config = dict(
    num_key_value_heads=1,
    head_dim=32,
    intermediate_size=192,
    hidden_act='swiglu',
    positions='rope',
    beta2=0.98,
    dataset='wikipedia_en',
)
Each number is 50 + 12 x the weight over its row's rms, rounded and kept within 0 to 99. Layers, rows and columns count from 0. The size before them is the row's rms in percent of the matrix's.

# layer 4 MLP gate, 192x96, rms 0.117, rows 152-176, columns 0-95
105:44 32 43 48 58 47 68 43 47 50 45 72 77 41 64 63 53 56 52 51 60 57 41 56 50 49 62 25 69 42 43 46 53 56 47 64 62 41 47 49 51 67 48 46 44 41 65 50 55 34 68 55 45 49 67 32 67 43 69 43 70 66 40 50 35 45 70 55 52 29 69 56 50 35 50 70 53 60 48 59 55 66 36 72 17 53 42 31 46 46 37 45 49 47 53 78
115:54 41 50 47 33 50 41 51 38 40 44 46 36 55 62 60 57 61 47 65 66 67 38 60 37 49 72 67 45 35 37 48 84 75 41 53 42 56 48 34 80 54 44 44 53 54 42 42 57 28 31 47 31 41 73 43 35 31 68 58 56 70 40 47 65 42 51 54 49 55 50 53 62 40 64 70 56 63 43 33 49 49 49 56 42 33 48 45 46 67 50 70 45 44 43 63
115:36 52 59 79 47 67 53 39 30 59 53 52 45 49 38 78 51 65 45 40 49 64 47 52 57 59 50 60 51 64 40 43 58 80 41 60 34 68 49 63 39 38 54 47 23 57 51 42 49 45 35 63 51 43 26 65 33 48 70 46 39 66 35 47 35 51 63 66 67 47 52 39 28 63 46 43 35 58 51 43 26 52 37 31 44 39 65 57 50 47 40 59 46 62 47 53
134:57 33 32 57 44 50 49 43 51 43 51 62 33 39 52 45 50 45 52 49 34 35 46 53 49 50 74 51 69 37 39 57 49 68 62 40 48 66 63 43 46 58 44 58 52 34 31 49 69 48 12 56 37 43 32 53 40 55 59 43 38 57 55 56 64 48 66 71 69 76 64 34 54 51 58 36 36 39 41 66 28 47 44 52 58 50 39 17 42 59 39 49 56 44 31 53
100:60 40 59 65 60 54 54 47 42 61 51 74 47 48 54 39 52 60 41 35 57 41 35 46 35 41 69 39 60 47 64 34 71 61 64 51 36 57 60 35 68 50 54 72 52 56 46 58 56 39 51 60 32 54 67 62 29 68 75 35 24 57 60 45 56 48 72 40 64 19 65 50 66 38 44 35 44 61 63 50 54 64 47 37 44 54 39 46 68 45 46 62 54 36 54 47
104:52 59 53 40 36 70 61 50 55 53 77 36 40 49 54 67 57 53 51 47 56 63 26 54 58 43 61 34 43 42 41 45 68 60 34 62 33 60 57 43 30 52 58 73 50 16 65 38 52 48 61 51 38 37 46 59 45 45 50 53 40 42 19 55 44 44 79 77 59 43 59 35 41 65 61 51 44 47 46 43 49 56 44 51 47 35 44 46 58 68 51 52 37 62 59 75
121:38 43 47 31 55 49 51 59 39 41 62 57 36 60 64 46 58 30 41 60 48 50 32 55 31 33 58 46 54 51 44 54 60 55 62 59 64 38 51 51 45 66 44 71 39 52 38 35 54 38 55 44 50 47 45 59 83 44 46 35 47 33 47 62 71 60 48 72 50 31 78 42 67 30 47 66 53 42 57 47 59 44 50 87 33 39 55 65 67 38 36 41 50 41 44 48
105:60 39 45 43 59 55 22 34 58 45 46 53 75 62 46 55 54 36 56 44 71 47 42 47 55 57 45 31 63 27 40 54 25 52 52 78 54 40 42 60 59 70 43 50 38 33 47 42 39 39 41 58 57 65 47 68 49 51 50 45 39 32 50 45 50 42 64 48 64 40 46 56 56 40 63 28 49 58 52 27 42 52 45 65 69 62 71 27 66 54 42 79 38 56 52 48
094:51 74 53 50 54 32 71 42 55 58 41 52 55 57 31 44 53 51 43 41 60 42 26 60 45 69 38 43 62 55 48 45 61 45 47 34 84 81 54 48 59 40 56 42 45 69 60 51 48 55 51 55 43 28 59 40 60 41 70 48 33 54 63 69 77 47 52 57 68 48 51 45 78 51 59 65 56 54 54 59 60 46 42 70 24 40 57 55 63 52 47 50 54 44 53 32
095:69 43 24 63 40 55 50 42 24 48 44 63 42 66 29 42 59 55 70 64 45 41 42 49 53 65 18 55 54 68 63 45 50 68 59 68 58 39 63 39 48 50 54 64 51 50 53 49 48 52 36 35 29 37 52 37 54 53 52 37 68 33 57 40 43 47 69 62 58 59 39 42 67 42 30 50 63 51 66 63 71 36 50 32 50 49 51 40 45 34 42 33 51 34 50 33
095:57 36 61 43 45 65 40 31 43 38 47 36 48 43 28 26 57 57 44 31 57 34 49 42 60 55 56 59 41 52 63 49 60 75 45 35 51 76 58 43 52 54 58 51 55 57 44 40 50 72 31 57 56 51 76 41 56 41 29 60 35 65 67 32 33 47 50 37 70 63 46 38 56 43 41 67 43 62 68 59 39 62 32 49 62 59 48 41 33 53 53 52 59 38 42 27
104:57 40 44 43 53 32 55 46 43 78 59 51 49 42 60 48 52 35 49 57 55 25 26 64 37 58 67 31 57 69 58 43 57 60 59 43 63 56 35 40 47 69 53 77 71 54 53 65 57 45 56 49 53 46 52 58 48 61 47 42 42 67 75 47 50 51 43 60 53 26 47 50 54 35 64 27 43 47 54 27 50 40 60 52 44 63 56 44 53 48 57 38 44 08 55 63
090:67 41 76 73 61 47 51 42 59 47 53 62 41 41 48 44 53 54 50 49 37 54 43 65 44 43 52 52 65 47 33 68 62 84 39 47 47 75 49 65 38 55 53 49 68 46 63 41 43 49 19 47 35 48 51 38 55 52 48 52 66 55 40 57 59 52 47 55 40 54 54 48 30 39 67 50 53 31 51 32 69 43 42 68 68 53 36 34 68 55 45 41 82 64 58 65
092:58 37 72 64 62 33 53 50 39 55 31 31 58 56 65 60 49 49 35 59 58 39 54 68 44 51 37 41 58 69 43 33 42 40 40 52 60 65 26 39 53 34 51 64 42 60 64 60 27 66 47 51 41 37 61 55 57 42 35 55 52 64 44 39 74 37 41 46 40 62 53 53 48 59 53 59 30 60 65 51 50 55 56 32 23 38 35 41 33 51 36 58 50 38 60 76
110:77 59 43 56 66 48 34 53 51 58 53 71 47 58 51 47 46 51 31 39 57 31 37 62 32 54 27 52 69 38 75 65 47 44 62 36 66 47 56 72 70 47 49 51 49 60 44 34 62 51 35 47 39 44 45 36 24 52 64 31 52 54 73 68 46 41 50 58 60 59 59 48 53 54 56 47 42 35 37 48 75 66 58 48 28 35 39 61 42 61 58 67 44 47 39 50
095:43 65 37 77 58 41 47 52 68 28 38 48 38 48 63 58 71 41 49 29 42 42 19 56 28 55 68 52 57 54 60 44 53 64 56 56 58 71 34 55 46 47 58 60 51 58 49 54 66 52 45 58 50 35 50 61 50 48 59 42 40 55 70 65 48 23 64 60 55 50 56 37 64 33 52 64 65 48 27 49 47 57 36 38 58 22 40 42 54 47 43 46 49 34 25 55
094:59 31 65 48 52 58 35 51 55 54 53 84 46 45 51 52 55 36 30 46 62 48 30 60 59 42 27 57 55 41 27 60 36 63 57 65 39 44 53 68 59 47 66 56 57 60 57 54 54 66 21 44 46 49 63 39 52 61 38 49 40 34 73 67 51 67 48 44 62 47 59 48 59 49 35 34 28 45 77 43 68 46 49 73 41 37 39 34 47 55 50 44 50 65 47 40
107:54 52 56 53 50 29 56 52 34 40 55 60 55 44 38 51 45 56 49 40 58 50 65 46 34 83 37 49 57 63 47 45 80 65 65 29 49 65 65 47 70 39 52 57 38 74 22 32 47 54 49 63 56 62 48 54 39 56 52 63 30 63 52 54 58 48 65 37 57 70 49 52 50 51 62 51 66 29 41 48 29 49 62 64 69 35 64 53 54 38 47 59 77 49 45 48
103:45 53 48 44 46 61 72 53 55 73 56 42 57 42 38 59 57 31 61 47 63 53 41 52 71 67 35 34 62 39 55 61 47 64 37 70 30 42 40 74 49 39 56 58 42 47 65 43 44 40 62 58 54 50 38 55 65 59 68 59 66 65 45 46 37 49 49 62 52 45 66 44 32 56 56 39 35 63 39 42 51 51 51 41 38 30 63 35 69 53 45 77 34 50 32 83
118:56 63 66 60 42 61 59 26 47 45 44 58 48 41 65 61 55 48 50 63 29 56 55 61 42 62 69 51 53 49 48 45 53 80 80 28 44 42 50 35 48 67 55 58 61 29 60 60 42 38 41 51 44 33 35 49 36 28 52 51 39 49 70 49 51 41 71 51 49 60 51 52 37 46 65 54 52 52 58 64 38 41 65 60 79 48 44 31 52 59 49 54 86 43 47 52
095:46 53 62 60 64 29 35 59 85 51 53 47 40 58 42 65 64 23 59 47 46 27 49 50 76 52 48 40 51 61 52 32 72 50 60 43 55 24 57 53 43 56 44 53 28 45 50 40 36 54 48 50 48 39 47 63 52 59 63 52 53 48 74 31 52 60 36 41 45 57 57 52 67 50 68 56 30 36 62 43 33 43 44 69 51 55 64 68 80 49 44 49 56 57 56 50
090:49 40 34 33 58 50 51 52 50 55 59 70 61 48 71 43 56 61 50 58 38 60 43 73 64 51 30 58 46 68 34 71 63 75 49 73 46 43 36 37 43 46 55 62 68 46 59 69 51 41 55 39 49 41 50 54 33 34 37 36 53 42 43 55 68 52 65 54 62 27 40 55 32 43 57 42 63 69 32 53 42 51 43 38 75 57 46 65 59 66 38 47 38 49 61 68
094:40 68 68 56 63 38 44 48 43 32 64 49 44 58 62 48 51 42 51 70 54 41 38 33 50 59 43 49 51 41 31 47 49 55 74 59 65 44 58 50 62 60 45 50 59 43 52 32 83 55 41 57 41 40 42 56 36 57 43 39 76 70 73 55 70 45 35 34 25 47 56 37 45 19 49 58 64 32 49 31 49 60 62 39 42 54 59 52 54 63 41 49 51 61 56 32
092:56 55 74 43 52 53 42 60 64 41 43 84 54 60 43 48 49 48 62 39 31 35 46 55 49 78 33 50 61 34 42 57 48 43 52 53 66 25 45 32 50 60 60 68 38 47 63 52 43 44 63 52 33 45 46 42 64 50 38 38 76 46 69 62 58 59 56 42 45 56 62 48 35 35 44 59 70 71 59 43 52 56 63 52 57 63 38 56 57 41 51 33 82 38 60 38
102:52 56 51 72 80 36 42 45 63 41 51 73 40 56 43 40 56 67 59 55 25 45 39 62 47 54 49 42 59 26 39 66 35 64 65 50 61 37 48 48 50 60 53 49 48 64 80 41 52 54 48 44 40 59 50 53 54 41 60 38 84 54 75 56 71 69 62 47 40 44 66 41 36 40 69 38 59 50 53 40 57 49 48 46 62 61 62 57 62 54 45 32 44 65 60 63
# layer 4 MLP up, 192x96, rms 0.114, rows 152-175, columns 0-95
086:52 50 37 36 48 41 70 49 64 34 48 30 55 51 52 67 56 56 58 75 47 46 50 50 64 48 59 58 40 37 60 71 33 55 29 64 51 38 52 63 47 41 41 41 60 45 46 36 48 46 46 50 56 53 28 16 67 50 43 45 64 51 36 61 52 67 37 56 33 65 48 50 29 41 38 61 75 35 23 59 43 59 53 63 64 52 45 33 52 57 35 53 26 50 63 54
094:62 34 59 41 74 45 30 54 55 66 47 79 61 59 60 38 43 38 32 43 40 58 36 45 58 50 32 47 55 40 43 59 52 52 43 59 62 33 83 63 56 46 50 39 55 38 52 47 53 50 15 49 73 57 38 58 78 56 40 44 60 53 72 43 48 68 47 35 65 42 43 57 53 49 53 49 49 40 34 61 54 47 57 56 31 47 32 54 45 31 39 32 47 49 51 41
095:60 46 40 45 37 44 52 49 40 41 56 47 41 55 71 57 44 27 54 65 65 43 65 60 28 32 65 75 51 60 44 40 49 52 18 71 39 64 60 63 48 35 48 57 37 60 52 44 50 45 53 56 43 56 45 51 43 47 58 53 60 40 30 58 51 38 47 58 57 55 60 55 56 51 14 70 69 40 27 46 34 50 47 30 70 37 66 29 36 44 48 41 36 45 42 46
102:39 57 43 38 42 59 46 49 54 42 27 64 35 62 40 57 34 66 39 33 31 48 64 48 72 40 27 36 64 44 51 52 44 56 59 32 37 39 78 63 49 45 48 28 48 46 64 60 70 66 35 54 79 46 41 46 52 77 48 66 35 43 60 50 68 60 54 41 54 39 46 55 61 51 53 31 35 54 54 46 61 45 41 50 46 42 66 63 58 37 59 60 65 61 46 41
090:51 67 58 33 51 30 31 45 62 42 65 66 67 65 26 40 53 30 55 32 43 43 41 52 35 59 40 43 60 45 43 67 51 46 49 47 60 45 38 74 51 52 46 58 52 39 59 36 62 66 45 55 62 41 58 44 70 47 33 56 74 50 40 57 46 45 57 65 40 64 56 46 42 63 54 43 63 62 31 25 57 50 50 89 54 30 52 66 45 53 52 44 35 64 46 37
094:71 51 63 54 41 62 58 43 47 60 35 39 24 51 37 52 54 47 58 43 62 39 65 37 47 63 30 32 52 27 27 57 57 60 49 42 52 50 50 36 58 50 55 45 32 37 57 25 39 56 50 53 62 51 66 63 48 53 32 42 28 60 26 53 67 48 24 38 46 64 55 54 51 37 41 33 54 32 30 42 53 42 43 62 72 59 55 40 32 52 52 43 52 71 47 31
094:48 36 65 38 43 40 48 50 46 49 63 41 53 48 37 59 57 47 55 48 44 61 35 55 41 50 19 30 40 46 41 74 33 46 65 59 69 19 50 65 48 61 51 43 53 57 46 38 52 38 57 50 66 49 32 42 70 60 37 20 72 28 55 56 73 52 38 36 61 32 37 55 63 41 46 59 68 47 65 52 56 64 52 47 51 46 49 50 57 45 36 52 53 31 70 45
095:52 46 45 54 33 38 55 44 29 58 51 39 53 46 38 73 60 40 35 53 67 53 62 33 49 58 55 32 71 43 48 54 48 58 44 50 44 60 65 65 46 37 54 56 32 55 44 34 37 52 62 62 52 61 52 41 34 54 63 62 25 49 50 48 13 40 61 71 64 61 65 50 34 34 40 38 40 45 42 36 55 47 54 51 50 33 32 27 66 51 49 48 32 54 46 78
095:29 28 45 50 53 60 68 47 62 33 63 44 52 50 32 45 50 52 61 62 76 53 56 43 42 57 41 58 50 41 57 53 59 24 64 52 37 65 52 78 34 48 35 44 38 27 55 21 54 52 46 36 57 48 49 48 46 68 64 50 45 50 40 40 38 52 33 63 39 56 54 46 66 64 54 40 52 60 62 38 49 37 44 57 82 66 71 58 59 45 51 40 50 70 47 67
090:61 68 67 57 68 50 25 48 61 49 59 51 54 32 60 31 57 30 55 52 22 53 39 63 29 56 57 36 42 50 40 52 42 14 45 50 47 32 54 41 53 58 57 45 26 54 65 74 31 64 30 50 68 41 66 46 46 48 39 44 53 40 55 50 40 64 49 28 44 50 40 54 57 40 56 50 48 41 46 67 27 37 59 41 50 43 57 43 51 64 53 42 64 48 54 69
089:37 51 57 57 46 30 58 53 56 57 38 53 48 45 41 48 46 51 48 52 42 48 43 59 43 16 67 49 81 33 65 35 62 44 52 61 36 39 54 43 61 36 55 42 57 48 48 53 46 60 40 30 65 50 37 47 61 63 62 34 43 31 64 54 72 64 54 41 20 49 30 40 37 52 51 42 50 40 21 46 41 47 62 30 41 33 30 52 57 73 47 52 58 42 47 64
094:44 65 43 61 55 35 64 57 54 41 51 44 48 55 51 48 54 54 52 42 60 46 51 43 64 43 71 32 61 40 61 71 57 41 42 54 48 47 38 49 39 77 40 54 49 45 43 26 71 57 83 61 56 60 48 62 61 54 47 43 74 42 66 63 57 61 37 50 52 66 60 34 41 47 39 71 59 35 50 59 41 60 70 49 42 67 52 40 37 77 44 35 54 80 36 62
096:35 56 56 47 53 31 32 43 53 63 54 60 56 52 53 28 39 49 36 53 51 28 63 66 52 20 48 27 56 23 39 52 46 55 33 61 55 55 35 48 46 39 35 70 67 64 69 70 62 56 57 50 59 35 54 41 53 55 50 69 42 68 32 44 46 62 67 49 57 53 51 46 44 55 53 51 35 54 61 60 57 52 52 51 38 16 27 73 48 59 55 60 56 52 54 62
086:46 51 59 55 65 32 53 39 55 41 39 35 54 64 64 65 71 37 17 30 31 35 52 76 43 46 50 48 53 63 34 57 48 52 42 57 62 43 50 52 61 28 67 60 36 56 71 43 35 76 50 67 39 41 59 42 47 49 43 36 67 62 62 50 62 43 67 54 59 61 48 37 40 54 54 69 49 54 47 55 38 61 44 62 54 32 39 45 54 49 31 64 68 42 40 57
103:67 59 59 44 46 48 57 46 42 56 47 52 46 39 44 43 57 41 59 44 33 42 48 56 56 56 28 63 44 57 16 41 53 27 39 60 65 42 60 47 56 44 58 50 29 81 53 73 32 53 65 60 40 38 62 59 66 32 44 54 44 48 55 42 36 54 49 47 64 30 56 57 61 68 29 60 51 61 78 49 51 46 51 78 43 55 55 53 51 53 31 60 64 32 56 28
118:45 39 59 30 45 35 49 41 45 39 28 43 38 51 35 50 57 51 44 58 50 61 32 49 53 62 50 25 56 53 64 52 50 65 33 40 41 67 70 75 41 35 46 61 34 61 83 43 58 55 27 43 41 56 45 55 42 55 52 60 44 28 46 46 52 58 38 44 40 39 44 50 37 44 42 51 55 46 52 58 46 38 57 35 72 68 60 33 59 49 42 21 63 75 54 70
082:48 63 62 49 79 70 51 63 49 45 42 37 34 42 71 40 61 33 44 50 48 52 61 66 56 49 67 44 48 56 35 27 60 33 26 71 64 66 45 41 47 47 55 48 50 37 51 50 25 68 55 39 40 46 70 59 56 45 31 62 33 65 41 53 55 45 53 56 47 69 56 63 38 32 45 55 47 41 64 54 43 42 56 27 29 42 38 71 46 56 39 48 60 40 64 60
082:63 51 53 41 41 55 53 37 57 51 27 27 46 37 57 50 39 61 36 59 60 71 70 63 64 43 56 53 32 47 54 52 54 53 74 41 60 37 57 56 48 53 55 73 66 48 26 53 55 46 37 49 56 47 52 68 55 29 48 54 50 48 66 36 82 64 43 25 57 51 28 65 74 28 44 36 52 52 55 52 44 37 41 47 42 50 42 47 57 36 44 25 57 56 64 53
098:63 43 43 46 45 30 34 58 63 42 44 62 67 50 26 32 34 33 45 80 53 35 51 47 42 47 26 41 63 39 30 43 38 47 60 59 58 31 51 53 53 55 48 60 50 26 69 39 63 34 46 62 61 59 48 48 57 63 55 41 94 49 37 57 37 45 34 67 59 46 49 42 53 45 43 61 44 65 58 42 52 63 52 60 34 44 52 42 42 51 52 41 54 46 56 28
103:54 72 47 64 58 73 65 61 48 46 72 48 34 44 65 50 62 40 38 56 73 59 40 39 32 79 42 48 44 35 52 84 36 43 50 54 55 41 35 64 52 52 55 47 81 46 58 54 47 47 55 53 60 56 22 56 63 46 49 47 65 56 59 66 32 59 41 64 59 45 49 60 54 39 58 64 65 53 56 31 47 41 50 59 45 49 46 38 67 53 51 62 34 32 62 40
089:59 60 62 35 56 48 55 42 47 55 55 69 48 65 51 67 54 51 28 46 73 68 45 55 58 54 38 74 35 59 55 48 35 47 37 49 60 39 59 45 55 37 46 36 64 35 52 49 70 50 61 42 50 59 75 37 42 59 34 35 45 59 38 42 48 72 49 65 47 25 36 60 53 62 58 66 46 71 82 52 59 30 48 57 67 41 50 64 40 74 39 46 53 55 54 46
089:41 63 58 41 47 43 25 54 56 43 54 58 32 56 39 43 59 41 58 27 11 58 49 52 38 36 44 52 58 51 48 34 59 33 40 52 39 51 43 63 52 70 52 39 51 79 37 54 40 55 41 38 63 50 67 51 42 47 57 49 46 54 47 61 37 58 55 44 43 59 54 37 41 69 47 78 47 44 61 21 44 43 39 62 27 69 49 66 35 78 52 47 63 56 51 51
092:55 45 42 53 51 61 59 35 23 21 37 38 38 36 59 37 44 47 38 55 52 64 39 45 53 52 44 53 55 75 30 57 52 57 40 31 56 66 59 40 52 53 61 43 36 30 83 53 49 61 50 46 47 55 67 67 68 41 44 64 47 49 60 28 57 59 65 43 50 55 66 61 40 41 60 47 50 54 68 41 40 45 57 34 54 50 18 52 55 59 51 36 46 78 39 56
095:74 44 50 69 20 48 54 37 36 54 50 38 42 58 57 53 63 48 58 47 54 57 45 42 50 48 59 59 56 61 69 35 28 69 62 47 22 65 55 77 59 55 47 38 50 62 40 56 38 59 46 52 64 34 38 53 36 81 56 32 32 28 45 67 56 13 41 44 48 47 45 46 40 54 40 50 56 43 66 35 60 61 49 43 47 67 50 38 42 50 51 52 49 49 49 51
# layer 4 MLP down (transposed), 192x96, rms 0.12, rows 152-175, columns 0-95
091:55 52 54 54 48 46 44 62 46 35 51 51 34 28 53 42 45 46 65 52 55 38 53 48 51 40 54 62 55 66 71 57 56 54 56 54 38 51 45 62 27 48 64 53 50 45 45 46 55 47 36 60 30 38 59 30 49 71 56 52 44 36 41 51 46 63 41 27 40 46 33 99 30 69 25 43 70 55 39 45 42 58 50 53 57 44 35 38 39 61 49 44 34 44 40 51
096:66 50 42 40 34 45 47 60 36 41 53 63 56 46 48 52 42 70 60 30 65 42 50 37 39 72 42 34 50 66 58 54 47 41 59 74 45 76 41 54 54 33 61 41 44 48 43 48 71 51 56 69 54 46 38 68 92 46 61 43 33 54 39 47 50 63 40 34 36 45 60 38 60 44 53 53 59 38 45 57 50 27 49 32 60 57 56 56 47 34 49 34 30 41 47 70
087:75 42 38 49 40 53 27 42 50 35 48 49 61 19 63 57 43 40 41 61 62 50 58 57 49 45 42 59 45 43 36 37 56 51 25 26 50 57 43 55 47 64 36 72 41 49 43 44 30 58 43 35 42 53 24 42 45 50 67 48 21 52 53 57 40 59 63 55 62 49 37 37 51 33 42 47 72 31 43 61 43 71 65 40 45 56 45 54 35 37 37 37 58 53 33 63
102:33 52 47 43 31 54 29 54 58 29 46 37 52 80 58 63 45 80 50 36 34 41 54 38 62 45 43 28 69 52 51 62 46 48 54 52 65 25 35 62 56 33 42 38 46 49 45 39 52 43 52 34 46 32 58 45 40 59 44 40 45 41 52 53 62 34 41 67 42 40 40 65 55 58 57 53 47 28 36 40 53 19 36 57 54 35 50 67 45 40 48 67 56 33 47 37
092:43 53 44 50 32 23 58 27 36 49 46 62 30 58 53 48 39 25 50 43 44 30 49 51 48 62 51 41 56 68 38 63 48 58 63 59 64 62 38 65 61 51 57 59 54 36 52 49 50 49 36 65 52 47 61 45 48 63 39 26 51 56 54 57 40 49 60 72 46 69 57 02 48 69 50 39 72 44 51 46 58 42 49 55 59 39 44 52 49 55 49 51 27 47 24 55
089:53 30 39 34 61 51 50 50 60 55 66 50 53 17 61 36 80 47 58 41 37 53 44 47 55 50 33 50 62 56 60 73 57 41 69 56 50 54 46 44 37 38 40 73 35 32 48 52 32 63 56 53 53 48 67 68 72 48 40 59 34 55 55 58 37 45 58 43 44 34 40 52 36 37 68 38 63 68 38 31 35 69 55 38 68 56 49 58 62 41 59 53 35 56 59 41
094:47 44 53 42 53 63 33 85 56 39 48 50 39 60 29 58 56 67 34 43 57 57 49 54 49 51 51 54 61 33 53 58 50 49 59 54 57 41 37 59 48 34 27 54 58 66 43 44 43 29 49 03 60 34 63 37 38 23 36 59 48 47 39 61 48 37 34 39 49 43 63 48 48 32 42 64 45 38 67 58 67 51 40 63 39 52 31 42 43 56 47 53 41 65 49 49
094:65 34 60 49 53 68 41 31 54 48 51 52 52 64 31 51 61 41 29 45 67 47 46 31 59 44 25 45 74 39 52 58 29 49 38 52 52 35 40 45 50 63 58 49 32 58 50 43 55 57 59 91 44 56 56 58 40 66 49 56 24 53 52 50 35 54 56 63 75 48 49 35 50 45 39 58 50 42 30 32 38 72 51 50 48 48 52 43 38 55 55 73 47 44 65 70
086:39 39 59 47 41 69 53 42 81 49 58 57 45 64 39 61 37 49 54 42 72 50 69 37 55 57 32 66 46 52 64 54 63 40 66 45 36 58 53 45 46 46 45 31 40 32 62 39 62 45 46 18 66 59 55 54 48 63 65 38 66 35 45 69 42 51 42 43 28 61 41 52 55 49 46 50 35 54 49 39 48 48 50 51 72 38 62 50 54 46 65 34 22 42 75 67
091:41 74 56 43 52 48 39 54 62 35 52 38 59 12 46 56 53 47 23 45 49 47 32 46 49 47 64 51 44 59 51 70 46 45 46 40 44 49 28 61 45 57 39 47 63 62 58 45 50 63 42 70 42 45 55 57 57 43 44 56 36 42 37 33 53 36 34 41 45 72 46 95 42 48 63 43 50 40 35 33 56 67 53 56 51 43 49 40 65 50 54 61 59 64 39 28
096:37 57 49 43 50 59 59 52 52 59 48 51 61 53 53 45 35 36 53 33 46 41 50 65 47 55 54 46 48 39 45 48 51 42 59 69 48 51 36 46 48 44 69 51 48 54 48 44 50 54 45 79 35 45 52 49 58 50 48 64 48 44 46 44 49 43 40 42 36 65 63 99 37 51 48 35 51 52 57 46 57 48 55 54 59 50 46 46 56 53 47 59 56 64 47 40
091:35 53 37 61 56 51 58 54 39 53 48 62 54 46 55 49 55 56 32 37 69 58 33 49 46 34 60 49 44 47 59 44 52 63 39 57 55 74 46 24 43 56 60 47 59 53 57 31 60 60 57 40 56 56 47 48 57 67 31 36 80 48 77 57 60 77 63 21 58 68 41 39 51 36 48 59 51 49 51 34 33 50 74 48 33 58 55 36 41 55 47 47 57 60 35 79
087:40 59 44 55 54 54 67 50 39 52 47 50 62 57 47 52 61 46 50 31 42 35 53 47 39 41 41 42 59 21 42 41 72 46 48 51 41 61 66 35 49 49 41 59 64 32 53 72 77 61 50 52 46 23 47 26 53 61 55 42 44 46 53 42 63 46 61 66 39 45 31 73 45 73 51 44 34 67 56 68 60 60 51 47 44 39 38 78 56 82 55 64 48 42 61 58
084:51 44 60 62 61 52 51 47 48 59 39 46 37 40 61 50 55 43 25 47 58 38 38 72 59 46 36 35 53 64 40 44 46 36 52 64 59 68 36 38 57 46 50 66 39 60 69 69 28 70 50 48 37 40 60 48 54 62 46 55 57 69 46 44 83 32 47 38 53 49 67 32 55 55 42 61 26 56 74 57 45 48 65 40 36 43 44 30 36 61 21 53 51 43 58 64
101:61 74 54 53 66 55 53 56 51 44 32 52 52 36 38 54 56 47 57 33 21 43 47 79 43 41 37 44 52 55 50 64 30 36 37 48 51 34 40 44 62 49 58 65 53 64 51 66 40 71 56 42 34 49 52 60 30 48 46 56 57 29 75 54 33 49 60 60 66 60 69 24 56 63 23 34 32 62 55 62 52 52 35 60 50 57 56 54 36 44 42 53 58 50 52 35
114:51 40 61 39 44 49 60 40 52 32 25 38 42 60 43 52 54 48 50 52 51 57 43 45 48 55 51 27 49 43 60 47 41 65 41 35 41 66 68 62 42 26 53 62 36 47 59 49 44 59 34 54 36 58 54 46 46 49 40 51 40 42 45 43 44 59 41 47 50 45 46 99 38 45 55 46 50 39 54 51 52 33 63 36 69 64 64 32 50 50 32 38 66 81 71 57
076:43 50 49 60 54 59 57 51 33 51 46 40 46 72 58 68 30 52 47 46 25 49 62 47 47 49 78 50 51 55 59 39 66 37 42 37 74 40 58 30 45 58 46 40 63 46 64 68 53 74 56 83 40 37 52 66 54 51 42 45 57 59 37 55 38 52 39 44 28 69 41 57 44 25 41 29 54 53 58 30 35 56 65 51 37 70 54 41 35 60 49 60 45 41 57 45
082:37 42 59 47 63 41 54 38 18 37 52 51 52 50 49 34 66 68 47 53 52 44 43 66 55 48 50 65 49 38 52 40 35 45 37 50 44 37 46 47 31 39 55 37 42 44 51 65 35 30 59 73 42 46 30 58 52 52 58 24 49 36 62 74 41 46 31 50 37 49 48 56 38 52 19 48 60 44 58 48 63 69 33 43 28 85 39 57 55 47 37 61 52 41 45 42
093:50 54 59 49 23 53 55 62 32 42 43 49 54 09 32 48 31 17 63 76 48 44 54 54 67 47 28 49 59 55 45 44 51 50 51 57 45 48 49 51 42 37 68 62 45 49 47 65 46 22 52 69 55 49 38 80 54 70 54 65 58 58 62 44 56 66 46 60 51 48 56 44 45 49 38 48 45 56 56 50 49 37 57 39 38 49 39 43 43 55 47 48 66 57 25 33
109:67 49 62 51 55 49 71 33 42 47 41 59 56 12 55 48 42 62 51 68 42 71 57 46 48 56 40 55 34 50 49 44 59 52 64 48 37 45 66 47 60 62 48 47 69 36 52 48 47 51 57 00 62 39 43 49 47 45 68 50 46 43 44 55 48 62 56 42 43 71 37 15 47 42 57 51 57 41 62 56 64 48 47 56 44 54 41 37 73 55 45 29 41 38 52 56
087:55 45 62 37 61 57 43 39 30 53 42 38 48 27 50 49 48 56 51 36 35 78 60 38 40 64 43 45 79 53 56 53 52 53 43 55 54 67 57 52 70 27 54 47 66 47 49 50 54 51 55 42 61 69 68 23 52 71 27 60 55 47 35 59 26 39 39 45 52 37 28 38 52 60 47 42 57 82 70 52 46 59 41 46 45 61 43 60 32 46 51 53 53 50 37 35
084:39 50 48 29 66 51 65 57 54 54 59 45 31 60 45 65 42 31 62 37 67 27 47 24 59 59 53 39 38 61 62 56 26 53 37 58 39 65 51 68 44 40 43 44 62 30 49 52 53 45 66 57 63 56 53 36 53 46 32 37 50 63 58 62 41 44 33 56 27 66 67 70 51 38 46 31 50 52 46 47 67 49 63 36 45 36 53 36 69 35 49 51 61 37 73 45
087:39 48 70 47 49 67 42 49 69 33 43 49 28 28 34 41 57 62 35 23 53 57 50 54 39 70 62 56 42 43 56 61 64 60 52 46 54 49 30 42 52 45 54 46 47 57 53 59 51 50 53 72 46 59 56 52 45 65 53 51 32 35 53 80 35 39 53 66 44 49 78 57 58 67 74 71 42 35 39 58 43 38 51 24 44 54 41 46 60 53 37 40 53 63 33 56
084:49 55 62 45 48 40 55 48 38 18 49 61 51 62 34 51 40 32 49 61 23 50 50 53 66 56 34 42 45 30 36 53 40 60 55 55 42 34 31 47 60 74 36 61 35 45 60 39 46 34 43 27 58 54 65 36 59 50 48 54 59 39 63 76 62 45 62 46 49 72 47 52 46 16 62 49 53 51 62 49 40 46 30 59 47 50 33 56 59 30 47 47 72 40 53 44